Weights of a small transformer language model: a variant of Adam for these matrices.
Each number is 128 + 32 x the weight over its row's rms, rounded and kept within 0 to 255. Layers, rows and columns count from 0. The size above them is the row's rms in percent of the matrix's.

# layer 2 MLP down (transposed), 512x128, rms 0.154, rows 151-177, columns 0-127
size [152 104 121  88 101  98 109  53  89  94  66 108 103 108 114 127 110 111 112 113 121  77 117 107  67 100 122]
[[ 89 115 158 141 141 141 129 139  96 130 114 153 177  85 116 149 111 117 115  92 167 155  85  37 185 149 120 133 130  96  98  99 150 158  63 169  87 125 139  96 114  71  97 133 138 106 131  89  96 119 136 173  88 144  58 101 140 105  97 130  94 112 102 132 150 161  84 138 177 139 170 206 102 108 178 160 163  92 153 137 106 185 130 116 115  89  93 187 109 136 161 156 143 125 162 129 183 128 162 208 118  75 126 148  96 172 152 170 147 125 115 160 107 119 141 172 154 138 151  77 101 154 144 117  91  73 137 123]
 [126 133 154 136 146  86 148  56 127 134 106 102 183  97 125 165  63 115 101 154 116 157  91 180 134 132  87 133 124  94 108 136  84 116 141  89  67 113  94 131 146 112 137 117 167 112 112 103 119 139 115 160 124 103  91 147 102 137 129 128 123 113 119 128 188 158 173 170 150 108 145 171 147 130 117  96 156 154  82 181 168  77 129 104 101 108  87 101 179 125  81 152 192  73 145 122 117 144 185 127 166  65 154 110 204 128 150 123 167 193  65 179  31 176 144 144 112 110 120 133 140 136 135 116 109  97 105 135]
 [124 174 107  89 148  99  75 178 126 110 177 135  87 117 130 146 118 188 131 139 120 147 121 183  73 176  78 151 103 139 126 142  83 138 187 103 134 160 127  99 157 153 158  88 101 158 143 156 122 109 139  85 183 153 139 139 124 131 102 141 141 156 117 136 112  92 107  95 142 128 136 125 192 195 109 138 135 142 141 101 147 151 124 215 124 180  92 151 139  79 144 162  94 125 109 156 255 137 140  59 143 180 121  92 112 125 101 139 103  64 132 110 139 135 158  90 119 172 113 103 129 139 134 113 173 108 130 113]
 [159 137 104 164 193 137 112 149 175 121 164 199  76  73 159  64 118 163 109 193 104 125 187 147  81 105 130 158 109 205 160 141 154  95  99 143 193 157 125 111 111  88 141 120  83 123  93 148 181 132 105 181 155 158 113 107 143 136 103  97 171 171 156  76 110 133 125 185 110 159 144 139 127 119 129 127 116 147 129 109 128 117 144 127 158 120  89  81 118  69 171  97  99 132 139 126  86 160 186 119 129 105 162 120  94  82 134 112 162  62 108 169 157 101 116 150  97 123 101 173  86 143 175 144 133 134  81 140]
 [126 121 192 103  98  90 119 148  65 158 117 101  91 133 121  94  86 113 168 159 157 150 163 117 131  87 107 211  90 133 133 159  67 133 195  73 113 134 121 121 150 113 156  59 138 153 135 154 161 125 102 132 176  85 136 125 136 139  78 124 126 138 130 120 106  93  94  99 108 186 140 127 132 147 105 124 163 114 136 111  82  69 154 170 149  91 156 122 118 111  81 127  52  82 165 159 170 100 144 192 171  94 116 125 182 123 115  88 136 163 145 150 103  84 102  84  90 123 120 189 146 113  97 108 170 144 148 182]
 [135  79 140 166 144 118 200 139 107  46 195  88 114 137 172  72 156 149 127 133 104 130 100 137  98 150 109 116 106 111  96 107 136 143  72 109 182 182  78 125  86 122 133 122  88 163 106  96 125 103 138 143 130 147  77 191 154 171 148 124 114 147 102  84  55  93 134 140 122  96 191 155 163 159 162 137 144  84  97  72 150 166 135 127 136  95 145 122 165 100 113 156 128 178 110  73 198 127  82  83 163  88 195 133 134 149 154 127 108 131 101  57 126 178 144 149 133 141 120 127 117 142 156 142 123 122 103 128]
 [184 120 106 121 175  98  75  39 148 107 122 142  70 102  92 147  91 113 127 108 114 124 147 174  96 124  96 138 119  78 177 149 107 115 141 118 185 109 115 102  78 132 127 134 133 108 122 124 129 124 114 155 153 133 123 110 118 103 122  96 132  92  81 178 139  65 134  69 111 153 118 140 102 106 170  73 135 148 148 107  97 186 133 143 104 140 104 106 156 149  55 109 109 115 105 124 160 124 117  59  76  85 129  87 150 182 135 139  95 111 107 123  80 158 206 135 104 155  68 175 116  48 179 141 125 100  85 122]
 [109 183 132 127 106 105 119 114 120 131 161 161 101 157 107 189 117 128 168 154  97 139  84 152 126  89  77 156 129 176 136 106  92 130 119 148 123 137 149 143 146  77 102  45 127 118 141 135 198 164  72 115 109 150  99 158 142  83  90 142  78 111 136 124 158 131  86  96 170 176 129 138 130 147  96 138 152 143 190 194 194 120 117 121 131 196 211 171  77 114  75 151 155 129 126  93 147 115 109 147 131 170 139 208 145 132 170 160 175 170  82 101  86 154 172 134 123 135 125 109 124 106  86 138 155 148 140 147]
 [121 184 151 134 172 149 145 132 135  76 132 122  96  74 149 103 127 171 144 146 143 143 118  68 118 144 175  91  76 126 126 166 150 142 108  99 181 101 110  65 160  89 129 156 104  84 140 112 102  94 123 126 100 188 128 111 159 129 109 169 139 159 114 116 146 169 109 110 206 156 133 141 143 119  89 134  88 133  76 167 177 107  96 138 121 130 134 218 140  70  96 159 167 144 109 113  95 162  95 125 183  49 100  61 160 152 144 109 107 116 128 103 161  90 127 199  69 146  98 169 128 171 129 132 103 133 145 123]
 [163 121 159  99 184 143  82 102 136 140 137 107  77 136 164 150 165 133 157 139 106 148 143 194 138  79 193 118 126 126 143 158 102  51 136 102 188 169 166 102  73 139 145  80 148 170 144 163 176 129 121  99 107  83 168 132 102 154  94 113  95 205 117 110  99 137 132 139  79 149 123 115 197 133 125 100 170  97 121 119 126 109 159 150 104 130 136 163 127 139 183  86 145 103 150  79 126 147 103 141  94 145 167 165 148 171 135 109 132 155 129 101  44 181 131 136 154 149 140 146 160 127  94 148  69 201 111 167]
 [155 212 134 140  86  90  70 119 112 187  98 121 107 169  69 196 156  73 171 137  84 131 139 173 135 138 144 109 130 112 120  54 151 132 119 106 110 150  60 139 169 125 201 136  97 122 141  58 175 107 127 142 143  84 108 107 112 131 116 121 116 153 104  93 141 128 188 128 129 111 146 125 128 130 136  97 110 133 132 227 131 132 120 140  76 145 136 179 129 156 169 133 181 120 147 150 161 148 106 141 134 119 102 111 125 163 126 138 130 211  91  55 148 118 113 144  70 131 150 176 130 146 119 108 135 107 170 145]
 [137 141 168 131 161  63 107 114 105 122 140 131  91  64 119 187 122 119 105 151  77 151 129  93 113  78 130 162 143 115 107 165 119 151 156  88 147 194 103 109  92 130 190 122 154 158 156 104 152 173 117 186 137  75  84 141  63 183  63 116 134 134 120 103  78 118  84 116 193 147 154  82 108 199 125 123 148  94 112 132 104  86 158 142  72 176  79 118  98 122 100 136 166 128 142 146 135 105 115 118 123 108 187 152 109 143 145 153  85 141 135 108 121 144 125 150  75 123 146 130 118  97 166  37  99 152 124 173]
 [103 158 164 126  85 138  97 160 117 141 144 177  81  95 137 104 179 133 105 147 156 167 111 145 130 119 132 130 161 127 128  97  76 136  81  38 154 139 149 111 117 113 165  51 146 113 120 136 157 150 167 143 178 127 131 147 124 145  94  90 111 176 119  93 102 202 154 153  98 107 163  84 122 111 182 119 139 108 191 144 100 113 158 121 186  89 122 118 194  66  44 166 129 165 155 108 139 125  76  95 121 158 115  93 151 171  68  82 136 175 110 137 110 110 160 151 119 148 183  89 145 133 125  99 143 163 138 137]
 [171 156 139 180 135 119 135 110  90  94 156 116  59 146 158 109 175 153 144 194 184 133 113 144 101 196 159 106  66 141 111  95 116  63 125 135 133 162 124  79 120 101 119 126 127 194 126  99 176 106 227 155 145 131 112 123  67 162  97 144 125 102 182 168 193 110 135 127 148  83 138 155 137  91 160 135 121 144 133 128 117 128 131 124 112  99  79 108 122 165 110 152 117 133 135  76 143 167 120  92 125  92  98  37 133 157 155 127  91 122  72  79 120 102  91 143 111 146 164 181  89 155 127 155 108 131 133 129]
 [147  95 178 119 116 101 179 106 133 100 132 132  77 140 134 136  59  98 113 127 176 133 141 178  74 114 108 130  93 131 117 105  99 117 153 122 152 204 152 127 126  98 122 153  52 151 168 158 181 159 136  99 122 154 104  92 112 162 113  90  60 143 137  43 198 150 121  94 126 119 137 108 144 191 105 113 163 135  84 141 185 158 140 164 106 142 141 153 130 159  92  81  89 175 155  82 155 164 172 140 136 103 163 186 143 138 176 114 193 132 125 141 106 116 109 159 124 166  82 118 115 107 131 128  93 110 186 117]
 [ 88 100  58 122 123 138 120 137 146 140 107 110 141 180  78 117 133  69 185 131 164 141 142 136 139 110 167 155 134 103  90 147 175 108 133 126 129 121 139 118 220  99  46 122 155  88 159 168  77 134 154 104 152 169 113 103 158 158 122 106 129 127 151 161  89  71 108  92 133 139 128 158 126 112 127  67  93  84 106 147 170 126 163  63 186 101 119  85 124 123 112 124 170 112 135 102 142 132 134 139 143  95 125 116 124 152 160 162  70 150 113  98 152  69  80 113 125  92 163 136  64  53  91 162 137  81  76  99]
 [ 88 137 121 144 153 116 156 108 143  90 147 161  58  94  94 113 127 140 123 100  74 177 147 185 138  92 124 125 118 143 128 102 140 114 118 149 180 160 146 123 100  58 161  99 124 179 158 192 156 163 129 106  84  85 139 176 132 175 111 133 126  95 199 164 126 176 163 210  88  96 151  79 125 126 140  73 151  50 118 172 169 172 113 119 133 161 179 163 118 143 154 146 108 149 132 124 155 150 143 122 152 114 161 141 113 108 139  88 144 106  84 150 126 111 195 125 108  89 167 163 140  89 149 170 110  96 121 182]
 [ 95 107 142 104 167  84 135 128 149  76 115 195 112 114  75 145  82 153 155 147 123 157  86  93 146 127 138  89 126 156 128 133  98 172 108 110  96 129 116  75 149 158 142  96 221 156 156  67 109 168 116 139 100 158 129 155 148 163 139 145 104  79 124 195 135 156  60 100 161 122  83 118 132 121 113 137 106 159 133  98 116 131 119  95  38 128 140 125 177 120 155 142 190 120 160  95 170  70  95 115  76 105 158  95 159 185 102 111 126  74 151 121 131  95 143 157  82 115 145 128 178 164 148  91 120  87 166 113]
 [137 137 122 137 107  86  89 116 121 162 108  97 110 135 120 178 137  79 105 165 149  85 130 171  97 110 129 153 134 152 127 128 113 114  83  89 123 134 156 148 153  62  78  63  44 125 163 176 157 202 141 147 100 155  65 146 131 160  59 133 165 150 156 130 131 127 143 151 186  62 196 166 137 147 148 143 160  87 167 157 174 133 163 150 129 118  89 114 134  87 112 152 109 176 117 177 154 134 141 143 170 160 141  76  85 125 115  56 115  70 139  98 148 118 149 121  90 111  76 100 112 106 116 152 141 135 118 156]
 [ 80 162  63 112  88 137  92 145  81  93 135 137 121 208 102 156 132 139 200  64  98  97  98 160 147 107 129 220  75  99 124 149 133  98  80  70 156 129 148 116 118 170 191 145 148 163 119 137 169 162 129  84 105 122 125 148 150 145 110 154 199 119  99 150 153 135  93 156 157 120 106 113 180  86 199 125 133  81 118 101 121 118 142 147  93 174 150 126 111  74 107 128 203 142 129 143 142 125 139 116  95 131 116 140 181 139 120 118 167 108 131  91  89 166  96 185 137 134 142 121  95 133  92  99 101 126 131 103]
 [153  85 174 124  56 136 100 138  86 142  82 172 149 129  88 186 154 135 144 148 141  90 153 114 129  87 140 186 109 133 110 113 108 138 142 165 148 138  90 126 133 146 110 119 135 146  95 146 133 131  93 164 130  63 185 143 106 155 143 198 106 134  71 147 138 100 129  87 105 149  99  67  99 117  98 143  79 110 107 140 100 103  91 159  79 100 159 128 127 125  79 173 124  85 126 101 153 168 167 160  98 129  90  92 130 162  82 175 222 123 130 116 180 149 158  85 103 130  99 150 150 107 179 141 129  61 182 163]
 [164 150 128 154 201 116  98 144 131 134 127 158  98  91 126 144 114 164  14  61 180  86 154  91 130  40  93 156  82 125 108 131 121 177 124 170 144 131 132  70 124 137 150 146 131 141 136 130  89  99  70 133 142 127 104 110  95 106 109  62 136  81 125 116 184 146  90 114 166 137 112 156 103  96 140 160 117 132 169 108 106 105 198 122  96 163 110 108 117 100 110 123  84 128 110 119 135 117 140 113 179 119  76  85 134  99 134 102 157 138 145  91  94  80 145 110 107 155  74 144 153  44 120 131 175 121 124 101]
 [132  90 139 102 118 118 147  81 142 129 130 114 140 146 135 120 115 116 146 134 109 135 132 150 103  64  93 119  72 157  87 164  83 145 103 129 154 216 105 128  56  66 134 117  99 217 120 160 156 142 126 148  86 147 137 123 126 144 150 122 154 205 144 117 127 154 155 133 162 116 138  91 118 147 171 145 197 103 110 159 149 152  88 121  54 185 148 162 126  92 146 124 146 101  96 110 109 194 136 134  98 132 163 169  90 104 145 130 123 121 153 174  72 176 154 136  80 168  69 125 122  62 120 189  97 107 135 152]
 [ 50 144 179  58 124 115  94 157 123 116 114  99 137 129 170  89 144 177 176 143 188 119 138 148 146 108 140 128 116 106 121 133 154 105 154 115 151 108 147 105 141 136 140  85 122 163  47 192 113 200 113 104 169 135 123 156 121 113 115 171 106  68 146 177 151 142 171 148 130  97 136 138 130 199 157 124 117 153 143  64 112 100 140 131 111 128 134 190  97  96 103 124 128 134 158 122 118 140  60  77 165 107 122 117 215  98 155 140 130 148 116 129 145 138 210 181 140 120 127 106 126 174  57 138 131  91 117 163]
 [135 123  99 101 148 126 106 104 105 109 143 120 109 152 127  70  88 109 128 129  79 126 154 187 143 127  99 164 113 106 133 114  63 184  92 120 145 147 159  48 125 118  72 106  73 126 124 120 184  60  51 148 109 156 145  86 141 162  96 127 138 144 171 163 155 130 155 176 137 131 119 162 154 123 121 184 117 139 138 127 157 198 111  92 159 140 122 120 116  67 111 140  93 137 149 142 111 119 169  97 177  99 150  47 141 133  98 136 170 126 105 168 166 132  88 105  98 141 111 156 154 141  82 208  74  75 159 110]
 [137 129 130 176 121 137 137 106 109 112  89 152  71 110 123 132 127 103  98 121  94 139 111 106 105 133  95 118  81  85 132 112 115  91 119 107 102 130  86  40 143  92 127 145  72 131 124  94 132 193 151 131 213  86 212 136 129  94  95 111 125 182  96 108 125  92 147 145  88  85 166 146 155 129 214 175 105 123 135 114 138  89  92 100 144 132 165 121 187 107 143 171 155 117 142 157 111 114  76  93  87  77 118  95 126 192 107 124 203 139 138 119 157 120 181 152 170 158 151 128 138 102 128 102 136  64 138 157]
 [117  96 169 142 127  96 142 131 135 119 134 135 162 140 105 149 196 125 136 126  85 105 112 166 118 142  99 210 121 125  98  68 107 127  43 154 128 142 104 172 142 103 150  74 128 125 200 108 106  98  68 102 139 136 115 161 102 127  90 143  96 118 114  72 177 114 132  57 136 122 174 168 108 110 125 144 163 108 147 147 104  91 151  88 100 114 105 166 129  65 124 159 186 107 156 181 113 145 146 194 186  94 100 115 101 155 139  95 181 165 117 128 148 165 117 168 112 168 162  83 115 146 108  78 139 136 194 116]]
# layer 2 MLP up, 512x128, rms 0.162, rows 152-178, columns 0-127
size [ 90 118  93 108  94  95  66  94  86  70 108 111 103 109 134 113 109 105 112 121  84 116  94  67  99 121 100]
[[106 139  98  50 154  91 105 127 140 131  96  43 179 176 107 144 173 147 130 139 147 148 116 151 166 123 145  67 108 165 151 134  94  80 118 121 109  84 150 129 121 158 118 217 174 165  87 126  97  82 158 151 173 152 158 125 129 164 107 164 117  76  70 186 105 148 144  97 126 118 108 157  71  54 140  83 112 156 171 128 144 128 162  59 133  92 104 136 107 106 165 112 106 115 111 138 116 162  93 119  67 110 153  91 154  69 125 149 108 120 131 107 140 140 151 125 124 100 138 170 148 166  95  85 168 128 127  97]
 [152 149 116 108 121 137 134 154 163 129 130  78 145 150 118 130 137 127 113 137 127 169 137 150 110 171 115 128 112 103 107 196 160 123 154 115  99 112 117 136 114 131 134 115 112 171 130  73 122  50  82  87 143 131 192 140 174 108 177 180 118 113  97 121 119  91 136 119  64 104 135 172 157 129 106 158 139 160 191  90  60 136 124 179 201 163 102  87 131 121 136  88 123  78  65 138 123  67 147 112 163 200 165  91 148  88  99 136  94 158 168 177 151 112  70  92 156 168 112 161 152 144 105 115 197 141  92 126]
 [130 115 179  91  91 195 164 143 140 104 101  91 167 154 139 113 175 163 127 156 136  97 118  84 132 154 167  96 110 140 150 137 172 146 140 206  90 123 177 138  78 124 114 169 123  89  89 170 117 134 107 108 126  95 151 112 166 135 160 133  98  64 120 105  88  63  95  79 107 123 121 171 123 143 118 136 129 132 153 124 117 182 136  92 207  74 142 118  88 123 147  93  96 106  90 121  99  95  65 151 118 156 101 135 164  98 170 156 110 167 121 109 122  81  70  90 126 127 164 102 157 143 124  89 206 169  77 107]
 [114 115 165 109 117 136 160 149 133 133 181 116 106 137 180 103 174 155 148 137  83  46  99  86 171 106 150  51 135 156 139 199 147  88 156 115 127 152 161  89  98 117 117 107 151 111  60 108 113 138 102 118 190 183 141 142 101 144 162 119 119  46 110 131  84  86 138 107  84 156 128 116 130 100 116 100  90 123 203 120  92 158  54  74 126 140 135 150  87  80 133  85 142  37  98 147  85 162 140 173 133 147 107 136 126 115 131 119  62 137  95 137 160 125 142 128 118 119 139 131 120 103 126 103 138 160 149 103]
 [147 156 111 157 120 140  87 174 155  73 196 122 128 189 161 124 113 172  72 148 133 118  97 182  98 215 152 138 145 111 125  95 106 123 117 186 175 144 190  76 151 140 118 195 166  94  89 102 158 128 135 132  98 101 128 126 121  96 219  83 137 138 150 135 120 124  85  86 103 137  84 167 114  74 134 154 108 149 128  88  77 116 129  85 123 126 118 128  76  87 148 136 116 128 155 107 183 153  91 111 109  99 152 101 135 116 101 134 126 154 120 101 138 156  80  63 101  94 149 132 114 117 115 140 167 108  52 135]
 [148 153 146 103 115 110 131 141 153  99 108 157 109 133 144 139 136 120 113 117 174 154 204 106 172 151 145 120 172 142 130 148 166 144 157 170 109 127 142 158 100 171 124 120  80  87 135  95 120 102 115  79 123 116 100 130 122 146 129  38  96  61  88 150 114 106  94  95  31 147 110 130 138  33 117  99  81 157  95 104  62 135 152 173 175 144 145 130  84 126 121 118  91 145 104  85 123 151 167  79 140 119  98 161 166 140 141 129 100 175 159 143 141  80 112  85 109  99 156 135 141  75  76 111 142 182  81  85]
 [144  83 172  98 106 167 201 172 112 104 115 107 161 152 136 113 174 159 133 163 100  83 151 105 148 179 139 117 168 173 141 168 158 125 149 123 122 115 106 165 117 148 123 174 113 110 114 132  85  87 125  97 155 109 178 111 161 105 154 115 112 106 101 108  91  85 116  69  81 175 131 132  63 123 110 114  87 132 172 140  60 142 148  94 160 113 162  84 107 122 178 118  96  94  72 130  71 129 102 156 133 152 103 168 114 115 169 133 101 141 130 127 166  99  72  80 149  70 149 138 153 121 109  87 216 186  90 115]
 [120  67 155  81 102 156 202 179  96  65 141 116 125 167 147  96 151 151  55 136 187 117 170 138 119 162 142 137 105 172 131  93 140 152 177 150 135 165 156 152  87 165 135 156 130  68 154 129  87  96 127 137 119 106 141 128 118 119 172 123  96  52  97 155 130  81 117 135  74 142  81 148 144 162 134 115 111 117 154 121 100 141 158 117 186 123 103 126 146  81 170 128  75 146 108 158  96 110 144 167 130 135  76 143 163 103 143 170 153 172 168 147 108 129 149  75 161 133 175 104 139 171 146  61 187 175 100 136]
 [ 90 147 136  98 152 121 151 147 115 164 143  66 146 190 148 128 134 117  93 113 165 114 108  66 104 212 119 131  89 168 184 111 131 148 155 146  92 136 130 169 159 137  52 142 153  52  87 117 146 119  70 152 101  87 144 116 115  95 106 104 116 128 147 146 103 121 139 147 145 139 136 176 110 111 146 114 157 109 136 191 155 168 154 146 142 123 130 124 131  84 161 170 114 108 153 102  84 113  97 130  86  57 113 223 136 129  96 156 129 154  88 147 102 104 142  85 171  73  81 109 186 128  94 101 164 115  73 112]
 [112 127 184  59 138 198 163 150 137  81 185 110 169 161 249  82 172 156 117 138 149 107  96 123 126 166 136  99 131 159 158 142 145 130 147 131  82 135 137 156 130 152 124 186 142 106  77 111 118 113 109  92 121  88 189  89 177 116 129 118  69 114 101 125 133 138 100 107  58 160  98 150 118 127 121 126  82 131 169 158 104 141 157 113 180 115 151 128  77 128 174  76 118 118  88 127  84 123 129 133 111 160 117 150 140 139 130 152 111 192 133 126 159 110  64  66 120 145 146 156 156 118 119  88 159 159  88 139]
 [100  72 170  71 120 106 176 147 131  99 155  56 114 136 141  83 151 189 152 140 168 124 184 138 112 148 171 105  84 109 155 154 132 145 122 176  74  80 114 118 115 140 132 160 172 111 129 116 161  38 111 126 128  86 170  87 153 115 153 186 127  40 132 164 153 171 100 106 100 173 141 134 123 106 100  92 142 150 107 142  91 112 140 170 170 128 173  79 141  88 117 117 108  72 100 113  79  87 120 131 140 107 138 142 148 121 128 131  68 143 139 158 175 115  85 114 130 134 141 149 178 175 117  77 151 158 158 105]
 [ 75  78 200 124 142 132 115 178 134 120 187  71 172 196 196  90 168 112 100 108 164 109 104 137 175 181 108 150 137 132 132 151 137 157  86 167 115 105 141 161  63 131 154 141 143 142 106 125 157 134 102 128 133 114 120 130 109  81 111  88  63 132 117  91  78 128 108 137 107 175 110 104 160  92 149 103 131  78 192  71 120 215 158  76 152 113 107 115  94 109 138 131  70  67 155 124  92 120 137 137 118 132  98 148 162 142 113 124 126 165 162 159 127 113  84 146  99 147 178 130 176 159 127 109 137 143  85 112]
 [138  74 145 123 129 210 216 161  81  80 155 115 112 125 170 146 143 134 125 107 112 137  98 139 101 204 139 132 153 112 173 140  98 103 173 141 142 118 195 125  85 138  91 140 114 129 107 120  85  60 158 161  84 167 157 121 112 138 163  79  88 138 152 125 148 143 132 127 115 161  95 142 140 105  88 157  74 192 107 128 177  93 153 135 215  86 115 112  93  98 111  95 124  92 144 125 162 147 147 217 143 116 161  78 108 145 206 127 141 168  88 132 132 116 121  86 110 126 139 140 112 132 111 148 152 133 117 119]
 [144 138  88 111 105 187 112 118 140 116 132 142 181 139 119  76 150 136 143 142 150 110 173 113 154 172 177 126 191  95 177 171  82 103  76 128 143 141 177 186 128 148 136 189 143 151 122 139 110 154 113 162 122 113 121 129 205 121 155 118 173 134 183 131 114 149 144 102 111 117 108 133 111  99  94 117 147 191 151 109 107 161 122  50  75  67 104 133 104 112 175  42  52  76 104 117 156 146 120 147 107 140 169 188 110  79 145 164 110 134 136 167 145 111 118 105  67 113 140 119 107 166 141 145 138 176 145 113]
 [158  88 130 131 122 126 125 149 143 119 109 116 139 111 141 117 147 117 136 173 139  69 150  94 151 121  98 127 126 112 124 129 205 110 135 186 132  73 137  88 138 133 135 214 132 104 152  83 117 100 137 139 103 104 169  99 160 119 130  98 133 140 133 128 142 147 115  50 109 131  71  96 133  97 104 149 167 153 175 124  58 118 107 157 160 151 113 108 135 147 162 125  73 106 101 152  52 139  51 186 152 142  58 119 131  79 128 186 108 132 158 113 100  57  83  54 130 111 170 146 160 100  98 135 132 122  59 110]
 [101 129 176  86 115 140 169 125  67  95 125 129 132 215 188 141 113 179  67 168 147 128  91 105 109 146 147 141 139 123 164 123 123  79 157  84 122 164  87 171  31 153 109 151 172 112  77 127 109 158 181 155 157 149 131 134 144  87  94 119 102 142  87  86 125 107 135 114 131 115  13 166 113 112  81 106  85 153 108  65 148 124 102 162 170 146 123 111 148 112 121 131 137  49 135 100 157  83 152 154 157 101 156 115 128 148 123 133  94  79 141  86  94 106 117 125 102 125 128 130 138  93 154 114 135 130 117 114]
 [187 147 148  98  91 119 203 131 120 127 129 111 143 135 111  56 153 169 141 184 134 116 125  57 173 138 147  65 138 158 135 135  83 139 132 120  96 154  82 172 107 179 122 117 109 165 134  95 150  94  95 113 141 105 117 154 163 139  92 167 136  65 156 122  92 164  83 132 112 119 127 112 147  69 115 177  77 173 125 137  65 110 129 189 137 119 161 139 106 118  86 190 126 142 112 143 123 159 109 123 127 116 151 131 137 126 133 184 105 125 173 128 124  92  36  70  99 185 130 163 163 134 157 117 153 130 168  73]
 [ 66  63 139 127  95 137 191 140 132  87 151  49  99 123 172 102 141 119  84 133 114 103 113 107 166 116  95  88 102 137 130 166 121  95 159 120  97  93 174 165 138 114  74 136  86 148 119 152  90 138 132  75 132 155 170 121 164  86 113 111  99 130 150 114 109 142  73  78  89  82 160 127 116  90 163 102  76  91 159 106  51  96 172 102 183 110 112 129 111 118 165 157  98 111 126 141  39  59 110 154 148 154 113 149 122 129 141 109 125 123 100 131 117  91 128 132 120 128 178 101 151 130 131  54 174 102  86 140]
 [130  95 143 109 106 158 137 127 113 143  90  88 148 165 116  90 194 157 175 174 160 139 210 118 148 205 124 157 119 167 180 184 101 136 106 158 171 125 155 156 140  77 159 118 110  86 119 120 152 125  73 125 129 120 147 152 107 135 162 101 164  74 123 126 116 138  95 129 136 189 122  50 134  72  92 128 184 101 165 119 149 170 134 120 156 155 126  75 121  77 148 130  96  96 133  77 109 139  47 168  99 135 109 110 141 110  90 112  94 142 130 136 100  58 117 100 171  98 129 175 101 132 114 111 127 147 133  67]
 [133 108 152  68 124 164 129 170 119  91 105 151 170 134 111 130 188 157  80 152 159  78 119 124 153 186 142 158 179 173 162 150 149 116  85 165 159 153  56 125 158 110 139 172 159 132 117 179 117  76  81 139 127 123 139 141 151 150 161 142  61 145 124 125  99 120  93  94  88 143 141 151  84 133 121 107  97 128 166 111  69 186 114 141 122 136 192 127 146 130  95 158 128 138  68  82 146 155 166 160 124  90  84 125 110  69 162 165 150 155 106 113 170 120  44  88 105 131 138 133 166 101 148 108 131 192 139  77]
 [122  86 172  95  81 155 150 172 100  53 127  68 149 182 153  98 148 159 113 135 153 102 112 102 158 169 196  82 126 149 178 171 155 139 152 133  79 123 119  86 134 164 113 166 165  77 148 132 115  93  69  49 145 113 223  89 150 110 129 110 114  40 118 147  92 100 104 102  78 164 122 158 116 111 117 118 119 127 150 111 107 136 163 102 188 114 139 111  77 120 179 100 110 106  99 142 120 138 146 165 119 129 142 165 176 132 133 117 120 146 104 156 154 107  93  98 139 105 180 130 137  92 114 109 165 132 112  89]
 [121  98 158 144  86 125 107 151  75 149 174  80 102 140 116 133 128 147 120 100 130 152 150  99 115 147 138 141 111 105 195 126 162 137 167 126  82 146 136  66 139 118 140 103 160 120 115 152 118 139 109  91 143 137 123 146  89 149 132  95  59 119  98  97 130 105 136 111 112 168 105 240  81 144 109  67 162 110 149 150 144 162 171  96 182 124 138 127 102 199  77 147  64 131 112 118 160  87 153 157  89 123 141 174  79 137 117 112 123 152 175 164 168  39 156 116 224 113 132 136 130 131 108 151 157 141  79 120]
 [115 171 185  89 119 137 166 128 108 132 106 144  75 123 142  84 113 173 152 102 170 110 157  86 144 221 166 155 125 148 129 123 107 133 128 154 118  88 138  43 134 139  95 127 150 122 132 111 113 144 156 102 149 138 147 131  93  92 164 138 140  67 172 164 134  95 152 139 124 159 112 148 133 179 188 106  87  82 169  97 130 113 121 102 105 143 125 120  97 153 122 141  81 144 167 148  96 131 112 101 191  95 130  83 189 113 114 126 124 139 114 151 135  47 150 142 186  69  60 111 151 164  62 111 134 122  56  88]
 [106 118 167  72  87 190 171 185 127 125 163  93 162 158 124  71 190 136 115 166 155  69 137 110 160 152 158  86 145 167 184 193 148  87 131 152  82 109 138 131 118 173  88 158 136  94 120 133  91  81 119  78 132  95 184  80 131  86 115 128  93  78 171  99  75 133  95 103  86 126 103 162 112  77 153 116 103 127 149 100 100 159 118 128 136  96 162 123 126 144 129  91  92 119  85 162 120  92  94 166 180 153 168 159 107 103 124 160 144 138 149 130 146  96  62  96 101 125 110 153 121 136  88 117 176 179 131 136]
 [115  55 145  99 134  85 149 119 146  61 224  40 177 153 211 120 136 147  64 147 119 119  98 153 162 182 134 135 111 164 135 156  95 106 150 182 130 158 109 121 102 239  87 147 112 116 101  95 119 131 133  83  82 102 119 118 154 122 166 143 114 147 131  84 109 116  91 105 119 107 114 105 110  89 109  71  88 112 170 112 115 146 129 153 134 111 131 135  68 136 122 131 139  79 138 138 123 179 121 159  90 142 145 149 123 108 125 125 144 104 176 145  90  81  57 115 104 152 140 115 138 145  97 112 130 132 109  99]
 [117  51 119  53 144 132 105 179 156  98 158  65 111 107 142  87 127 112  62 168 158 158 125 155 168 220 109 116 117 139 176 114 165 151 176 103 135 141 132 180 143 145  53 184 139 120 154 143 124 121  69  88 114  91 126  93 125 129 134 138 115 114  96  88  93 130 107 111  77 135  98 120 122 108 106 129 118 151 130 113  88 126 166 123 155  61 163 156 139 159 133 134 134 135  64 165  68 117 107 151 107 160  69 178  84 152 158 164 103 115 123 118 186  85 125 129 147 132 131 173  99 135  75 109 132 142 146  91]
 [149 118 165 154 165 161 165 200 137  74 166  61 180 107 159  97 142 126 117 116 115 104 125  76 173 199 125  95  95  90 171 139 129  77 140 109 100 149 163 118  89 153  91 122  99 114  99  95 160 164 165  92 166 140 219 110 174  95 128 100 142 139 114 134 107 139 119 111 136 130 113 109 154  61 103 113  96 108 139  77 107 150  96 142 167  50 113 148 104 172 149 124 124  50  91 113  92 103 123 110 141 166 119 142 153 115  92 159 147 118 103 125 116 135  95 152 182 128 141 106 141 147  37 104 138 112 148 112]]